Each number is 128 + 32 x the weight over its row's rms, rounded and kept within 0 to 255. Layers, rows and columns count from 0. The size above them is the row's rms in percent of the matrix's.

# layer 4 attention output (transposed), 384x384, rms 0.0756, rows 51-58,114-122,178-185, columns 0-95
size [101  98  97  98 100  98  98 102  77  85  93  91  92  87  84  86  88 127 124 114 116 108 119 114 122]
[[103 125  55 127 134 148 109  71 124 115 136 140 127 130 122 130 111  93  73 112 136 115 102 136 129 109 125 131 174  87 100 110 109 122 147 143  96 117 173 107 189 143 116 118 118 186 125 148 107 110 174  49  63 109 142 161 136 166 131 143 112  98 153 155 112 168 132 144 109 139 123 105 138 108 104 164 166 135 119 115 156 109 107 163 192  42 105 106 163 169 101 119 164 121 166 137]
 [113 114 126 124 161 127 145 153 198 179 123 113 156 165 179  81 120 166 158 138 174 118 171 135 125 117 177  99 125 155 125  94 148  69  89 177  86 180  23  76 169  93 100 145 117  86 154 138 158 147 155 145 132 129 128  82 183 142 150 139 117 111 114 112 156 158  70 131 135 148  86  90  81 117 110 116 168 106 159 163 143 145 173 161 166 150 100  87 126 172 157  83 210 169 171 188]
 [114 167 124 149  92 176 134 112 143 167 134  88 117 138 120  93  75 120 126 203  68  91 139 141  81 132  87 102 178 228 127 130 127 131 118 158 118 102 119 143  96 102 159 125 132 156 117 172 168 102 107 145 159 138 169 196 190 147  58 173  78 147 192 108 106 119 134 103 139 137 118 136 116  99 184 128 169 115 113 141 118 130 109  87 172 139 127  81 142 112 130  88 175 162 112 169]
 [134  88 159  89 132 139 102 115 141 126  89  99 117 205  77 170 141 155 121 144 104 121 125 144 178 159 132 162  70 163  62 177 195  89 140  74 109 167 156 154 119 105 154 161  90 123 176 111 158 164 141 154 159 110 202 169 168 139 133 173 143 141  95 142 134  62 165 189 148 175  88 124 153 127 115  82 109 114 135 121  75 108 153 104 102 143 177 151 122  89 109 148 139 100 144  94]
 [157  75 139  96  94 150 145 184  90 122 129 159 130 103 147  70 121 110 216  87 137 117 157 153 142 170  70 136 108 138 117 107 118  97 168  85  86 143 139  94 166  98  99  85 122  94 179 130 116  84 165 143 114 143 143 144 129 179 113 152 110 139  97 169 149  88 117 122  96 148 112  34  99 105 146 114 132 141 120 118 128 155 215 103 127  88  80  98 141 157 122 122 168 120 127  87]
 [ 98  74 140 155 154 122  83 109 165  86 120 141  61  91 181 118 115  97  95 150 122 163  60 154 160 126 144 128  76  98 117 117  60  56 126 126 165 153 142 173 123 153  70 156 168 114 138  91 121 133 128 106  91 125 127  99 174  99 105 152 151 136 128 157 156 164 118 106 149 196 169  83  99 138 106 135 201  97 105 147 216 136 136  92  69 125  95  87 119 151 115 105 130  98 153 115]
 [139 178 100 104 152 147  75  86 140 146 102 125 110 152 106 136 139  90 194 101 159 168 117  89  96 124 105 103 135 176 148 135 118 101 150 137 109 199  72  97 103 132 172 109 136 169  77 123 159 148 139 136 133 171  81  57 128  87 108 116 101 167 135 162 163 124 143 131  91 107  79 142 118 108  51 129 114 171  91  81 171 131 176  92 131  36 105 127 145 127  99 153 130 144 183 124]
 [158 165 101 181 152  99 141 158 128 175 157  78 147 127  98 179 114 158 145  97 159 148 145 115 192  57  92  91 176 205 126  95 129 140  94 160  98 125 139 181  86  72 122 121 139 110 109 151 120 144 109 141  91 132 102 104 144 160  90  80 102 137 172 166 119  86 124 142 111 110 113 160 167 138 121 154 115 125 119  86 189 130 135 118  84 103 184 109 217 109  86 146 152 136 160 135]
 [121  90 166 175 163 119  97  68  87 132 171 133 133 128 126 143 168 119 126 108 126 111  83 142 149 135 129 139  64 162 123  85  99  77  97 116 118 121 103 204 102  94 163 139 127 165  84  90 168  82 137 126 123 123 139 129 132 129 218 118 165 147 138 131  76  92 166 113  90  42 173 121  96 146 124 155 117 148 149 109 201 168 126 191 113 113  90 166 123 135 194 109 179 145 141 106]
 [165 178  98 131 106 103  99 127 173 157 122 149 135 148 138 126  73 165 146 163  76 101 164 124 166  79 152 131 144 119 133 142 121  69 138 154 144 150 139 194 128 162 100 188 136 132 146 131 115 162 201 142  78 143 125  73  89  92  67 105 103  84 133 102 159 145 100  53  82 115 149 109  89 123 151 136 168 134 120 177 104 173 119  65  93 179 150 122 141  98 135 144 135  83 166 130]
 [ 71  73  95  50  95 101 149 136 134 122 116 171 140 136 170 113 163 139 161 179 174 159 144 121  66  39 107 114 165 164 157 116 182 153 189 113 131 136 106 117 135 131 127  82 128 131 153 102 117 136 148 168 140 137 165 135 150 121 118  68 172 167 159  77 121  79 101 122 181 108  93 120 112  94 139 173 124  96 101 150 142 131 152 155 183 139 166 108 164 118 184 115 226  93  69  98]
 [113  66 126 177 174 174 114 123 138 140 139 133 157 148  69 115 122 120 120 190 103 159 108 156 191 116 184 156 167 122 173  86 163 113 106 208 171  89 157 133 142 128 185 144 125 132 119 148  96 132 116  71 105 117 180 108 111 145 183 127 120 149 166  62 139 163 132  44 108 112 179 118  93 136 106 157 136  85 109 161 120 126  83  74  98 160 107 179 182  70 108  99 125 150 168 123]
 [130 147  94 152 122  81 108 140 149 101 119 120 111  84 126 118  68 103 100 102 101 150 140 153  99 105 149 200 114 150  73 116 166 118 113 130 102 147 147 161 163 105  77 136 101 112 160 160  89 169 104  72 123 124 112 125 152 150  93  96 147 148 120 133 106 191 195 105 171 123 117 149 139 134 136 146 119 196  71 115 123 100 149 125 132 143 129 133 129 118  74 162 120 131 182 140]
 [137 182 142 184  77 136 187 138 203 106 144 189 112 174 140 135  90  81 119 127 152 190 149  75 120 157 101 144  90 101 121 104  90 156 203 180 143 122 182  86 175 132 137 123 149 172 123 166 130 106 189 129 109 134 146 143  92 164 165 136 181  64 138 119 128 102 141 157 133 173 123 126 144  86 175  81 133  59 187 138 140  95 175 155  89 133 128 102 156 163 102 103 148 111 157  77]
 [164  60 149 142 168 174 129 115 125 160 152  99  76  57 139 188 118 155  66  97 175  90 155 141 110 184 119 175 158 108 129 128 109 135 110 111 161 150  82 191 132 142 151  89 161 149  73  86 181 113 128 168 153 129 104 117 105 163 206 108 143 115 134 115 102 107 125 114  81 114 139 155 166 116 124 112 115 101  63 168 156 105 159  60 128 114 108 110 158 134 100 203  88 113 107 140]
 [159 121 147 133 164 140 116 187   5 164  87 160 172 125 150 152  99 138  81 146 153  89  97 158 148 113 107 111 128 193 137 139 123 186 157 127 136 133 142 100 126  81 108 122 116 127  94  77 159 184 169 116 128 150  83  81 140  62 170 181 102 110 111 139 151 108 132  73 125  84  91 179  84 132 134 151 139 145 138 103 171 184  94  91  83 107 113 109 119 107 187  96 128 112 113 147]
 [179 164 121 169  86 110 169 113 154 141 141  82 108 195 124 121 103 100 115  79 168 150 108 122 146  88 129 131 119  74  78 135 117  90 111 171  92 135 136 147  91 146 108 158  92 129 105 129  69 104 191 147  50 123 148 146 154 135 118 133 125 131 149  38 161 158 122 152 147  97 154 106 179 125 113 104 106 139 167 110 116 165 180 102 128 100  70 149  60 122 125 159 117 138 142  82]
 [119 105 166 102 126 119  96 143 159 165 107 192 125 169 128 178 104 149 116 129 107 136 117 123 156 140 117 138  85 168 114 125 104 142 163  95 142 195 110 132 148 153 127 100 155 135 100 139 152  99  84 154  92 178  48 126 126 133 169 135 167 200 206 125 141 127 132 116 196 115  69  95 124 143 107 103  94 122 130 119 132 115 115 146 129 153 125 137 134 119 119 145 104 148 146 152]
 [ 66 119 173 129 157 154 112  77 123 106 151 119 127 141 143 101 169 110 118 157 116 119 117 182  79  97 113 166  93  83 149  67  55 115 118 182 131 123 122  90 141 130 140 167 143 182  75 152 156  84  96 106  75 113 141 188 149 166 166  96  96 104 122 118 113 122 150 133 153 138 157 126 137  96  89 163 127 144 125 138 153 147  96 164 182  34  91 189 135 159 153 138 146  99 163 117]
 [142 127 109 110 164  96 210 194 170 126 116 122 184 137 153 135 155 132 134 132 144  80 132 128 125 141 132 136 141 131 113 132 111 112 123  94 136 191 124  84 175 112 121 146 139 117 139 163 122 149 110 111 122 126 137  72 167 123 136  86  99 155 121 121 100 168 123  95 121 137 141 115 109 107  92 140 137 122  93 149 113  99  84 136 166 137 103  62 158 149 140  68 132 149 139 180]
 [ 80 149  76 136 165 162 100  86 148 134 109 125 122 133  59 120  95 100 105 150  82 124 139 188 108 116 138 101 172 202 170 140 156 114 142 165 115 109  75 141 148 152 178  97  96  73 184 179 176 113  44 142 111 100 116 105 160  65 111 139 110 203 117  98 174 111 131 130 149 120 158 126 149 119 243 124 137  87 162 136 107 153 123 138 161  93 156 129 132  63 112 138 165 123 110 111]
 [166 129 112 114 137 142 126 135 120 150 107 151  98 161  74 134 156  94 136 137  84  76  89 139 119 148 124 175 125 144 100 120 209 128 187 132 123 146 148  99 100 122  74 129 145 120 177 114  73 182 120  65 105  97 137 133 180 152 110 179 115 132 104 125 142  68 117 137  88 152 144 140 175 101  50 135 147  99  70 123  75 174  92 127 126 170 163 136 169 144  96 104 166 108 156  76]
 [144 102 163 105  59 136  53  85 103 186 101 143 130 139 159 135 140 120 173 132 126 126 147 178 179  92 114 162 102 143 126  85 152 127  76 102  79 144 152 149 127 103 148 102 139  85 107 122 111 131 117 142  67 166 181 164 114 159 129 116 205 144 139 190 182  74 140 133 165 122  98  91 141 159 137 174  97 144 128 159 105  77 224 119 107  78 104 114  98 185 112 144 169  91  84 107]
 [115 158 104  87 179 150 127 143 143 101 161 180 103 118 139 100  82 117  82 126 114  99  66 232 105 152 126  81 112 102 145 105  35  50 135 160  80 191 164 162  51 131  94 137 111 186 149 132 138 183 135 136 173 116 168 114 174 132 100 160 136 111 117 148 131 133 101 135 122 141 141 133 108 118 131 161 154  81 111 131 176  97 113 138  54 208 129 125 120 153 125 102 148 106 125 147]
 [159 148 133 125  97 140 158 146 125 139  95 194  94 140 112 135 120 163 233 100 164 176 106 158 126 141  95 127 175 148 111 117  98 119 121 203  89 181 136 152 102 127 142 136 149 130 124 123 149 151 121 151 107 192 106  66 149  68  97 150 121  66 137 104 104 124 119 134 135 101 163 111  94 100 113  99  79 143 141 139 164  90 104  82 126 129 109 122 117 118  97 146  73 137 135 128]]
# layer 4 attention value, 128x384, rms 0.106, rows 51-58, columns 0-95
size [110 105 103 103 106 103 104 105]
[[148  66 145 143 117 152  82 207 145  94 118 151 118  99 170 136 163 155 150 119 160 121 117 142 165 175 133 167 171 112 131 120 102 108 130 105 167 175 131 131 119 119 138 140 117 135 126  91 120 117 117 120 103 114  95 105 140 119 108 114 145  89 128 115 130 138 161  82  58 135  99  96 127 145  68 148 140  69  66 136 114  85 144 135 158 123 119 148 130  97  76 163  86 105 142 183]
 [108 101 109 151 144  87 102 117 150 169 151  99 117 159 163 127  58 109 195  67 135 119 111 102 142  88  86  63 167  93  54 148 108 136  63 180  93  84 115 155 124  79 107 142 181 108 163 217 103 127 105  86 161  78 151 119  80  93 165 132 138 141 151 117 144 145 128  89 151 145  41 137  84 185 142 119  88 139 137  91 170 115 113  43  87 155 127 133 127 124 119 130 141 127 114 141]
 [ 86 150 139 158  81 110 118  99 140 123 137 146  97  97 108 114 148 148  87 101 149 144  96 140 171 106 120 103 122 111 138 108 142 176  36 105  97 142 155 108 122 133 124 169 170 106 103 124 148 118 153 115 115 147 103 144  99 149  90  87 128  78  79 140 166 117  65 123 178 139 142 102 120 100 141 129 165 162 153 105 177 153 100  70 117 152 125 163 128  94 141 199 106 115 178 146]
 [163 164 161 105 110 131 127 154 119 122 118 170 171 127 140 162 145 124 145  86 118 113 141  67 172  87 114 126 152 120 144 124 137 100 117 164 153 137 130 141 152  89 105 175 137 106 123 153  93 132 167  30 158 168 190 125 197 125 171  93 162 180 139  86 153 162 159 129  95 111 128 113 137 146  73 112 131 120 119 199 119  85 126 139 170 147 144 115 101 146 112 187 123  91  57 129]
 [ 56 199 156 137 197 127 158 167 150 124 124 139 148 169 105 132 105 116 115  90 191 132 174 115 109 171 184 110  92 138 104 103 120  78 185 130 133 138 128 164  74  84 146 174 136 104 124 123 133  91 165  83 147 121  55 137 176 124 143  83 100 133 128 101 111 136 128 132 145 122 184 119 133 166 124 102 146 109 116 112 124 116 163 113  86  55 186 166  86  69 164 159  91 147 111  74]
 [100 143 149 162 107 112 163 116 164 108 153  79 194 152 148  58 124 156 201  80 146 122 146 153 122 106 137 216 129 162 115 166 153 120 104 156 148  76 120  51  92 132 185  88 118 119 188 241 218 128 129 150 130 157 132 136 154 130 124 156 144 113 188 120  71  66 108 136  87 133 144 160  96 134 128 175  97 129 108 154 164 176  91  79 110 139  85 140 119  93 109 136 112 133 107  76]
 [100 108 149 118  97  82 172 147 133  79 138 143 131 115 114 114 109  78 127  91 112 135 122  99 125 153 141 142 167 112 175  44 135 131 177 150  99 121  74 121 124 124 174 125  24 147  87 152 161 183 141 174 128 164 149 129  91 128 140 108 146 145 131 122 169 136 132 132 175  95  63 143 139 115 170 169 108  92  93 147 147 123 189 160  68 122  81 115  80 160 118 170  70 145 161 148]
 [123 134 126 124  85  70 116 163  80  88 160 122 148 140 165 138 132  99  71 129 137 194 153 132 101 163 109 137  79  73 118 121  94 105 133 151 104 139 110 138 148 137 109 140 110 175 141 130 112 141 176 110 132 138 146 129  82 181 128 144 197 154 168  98  91 147 140 158  88  93 178 107 127  64  55 115 141  77 109  93 137 170 163  95 148 152 109 134 103 120  78 122  90 149 168  43]]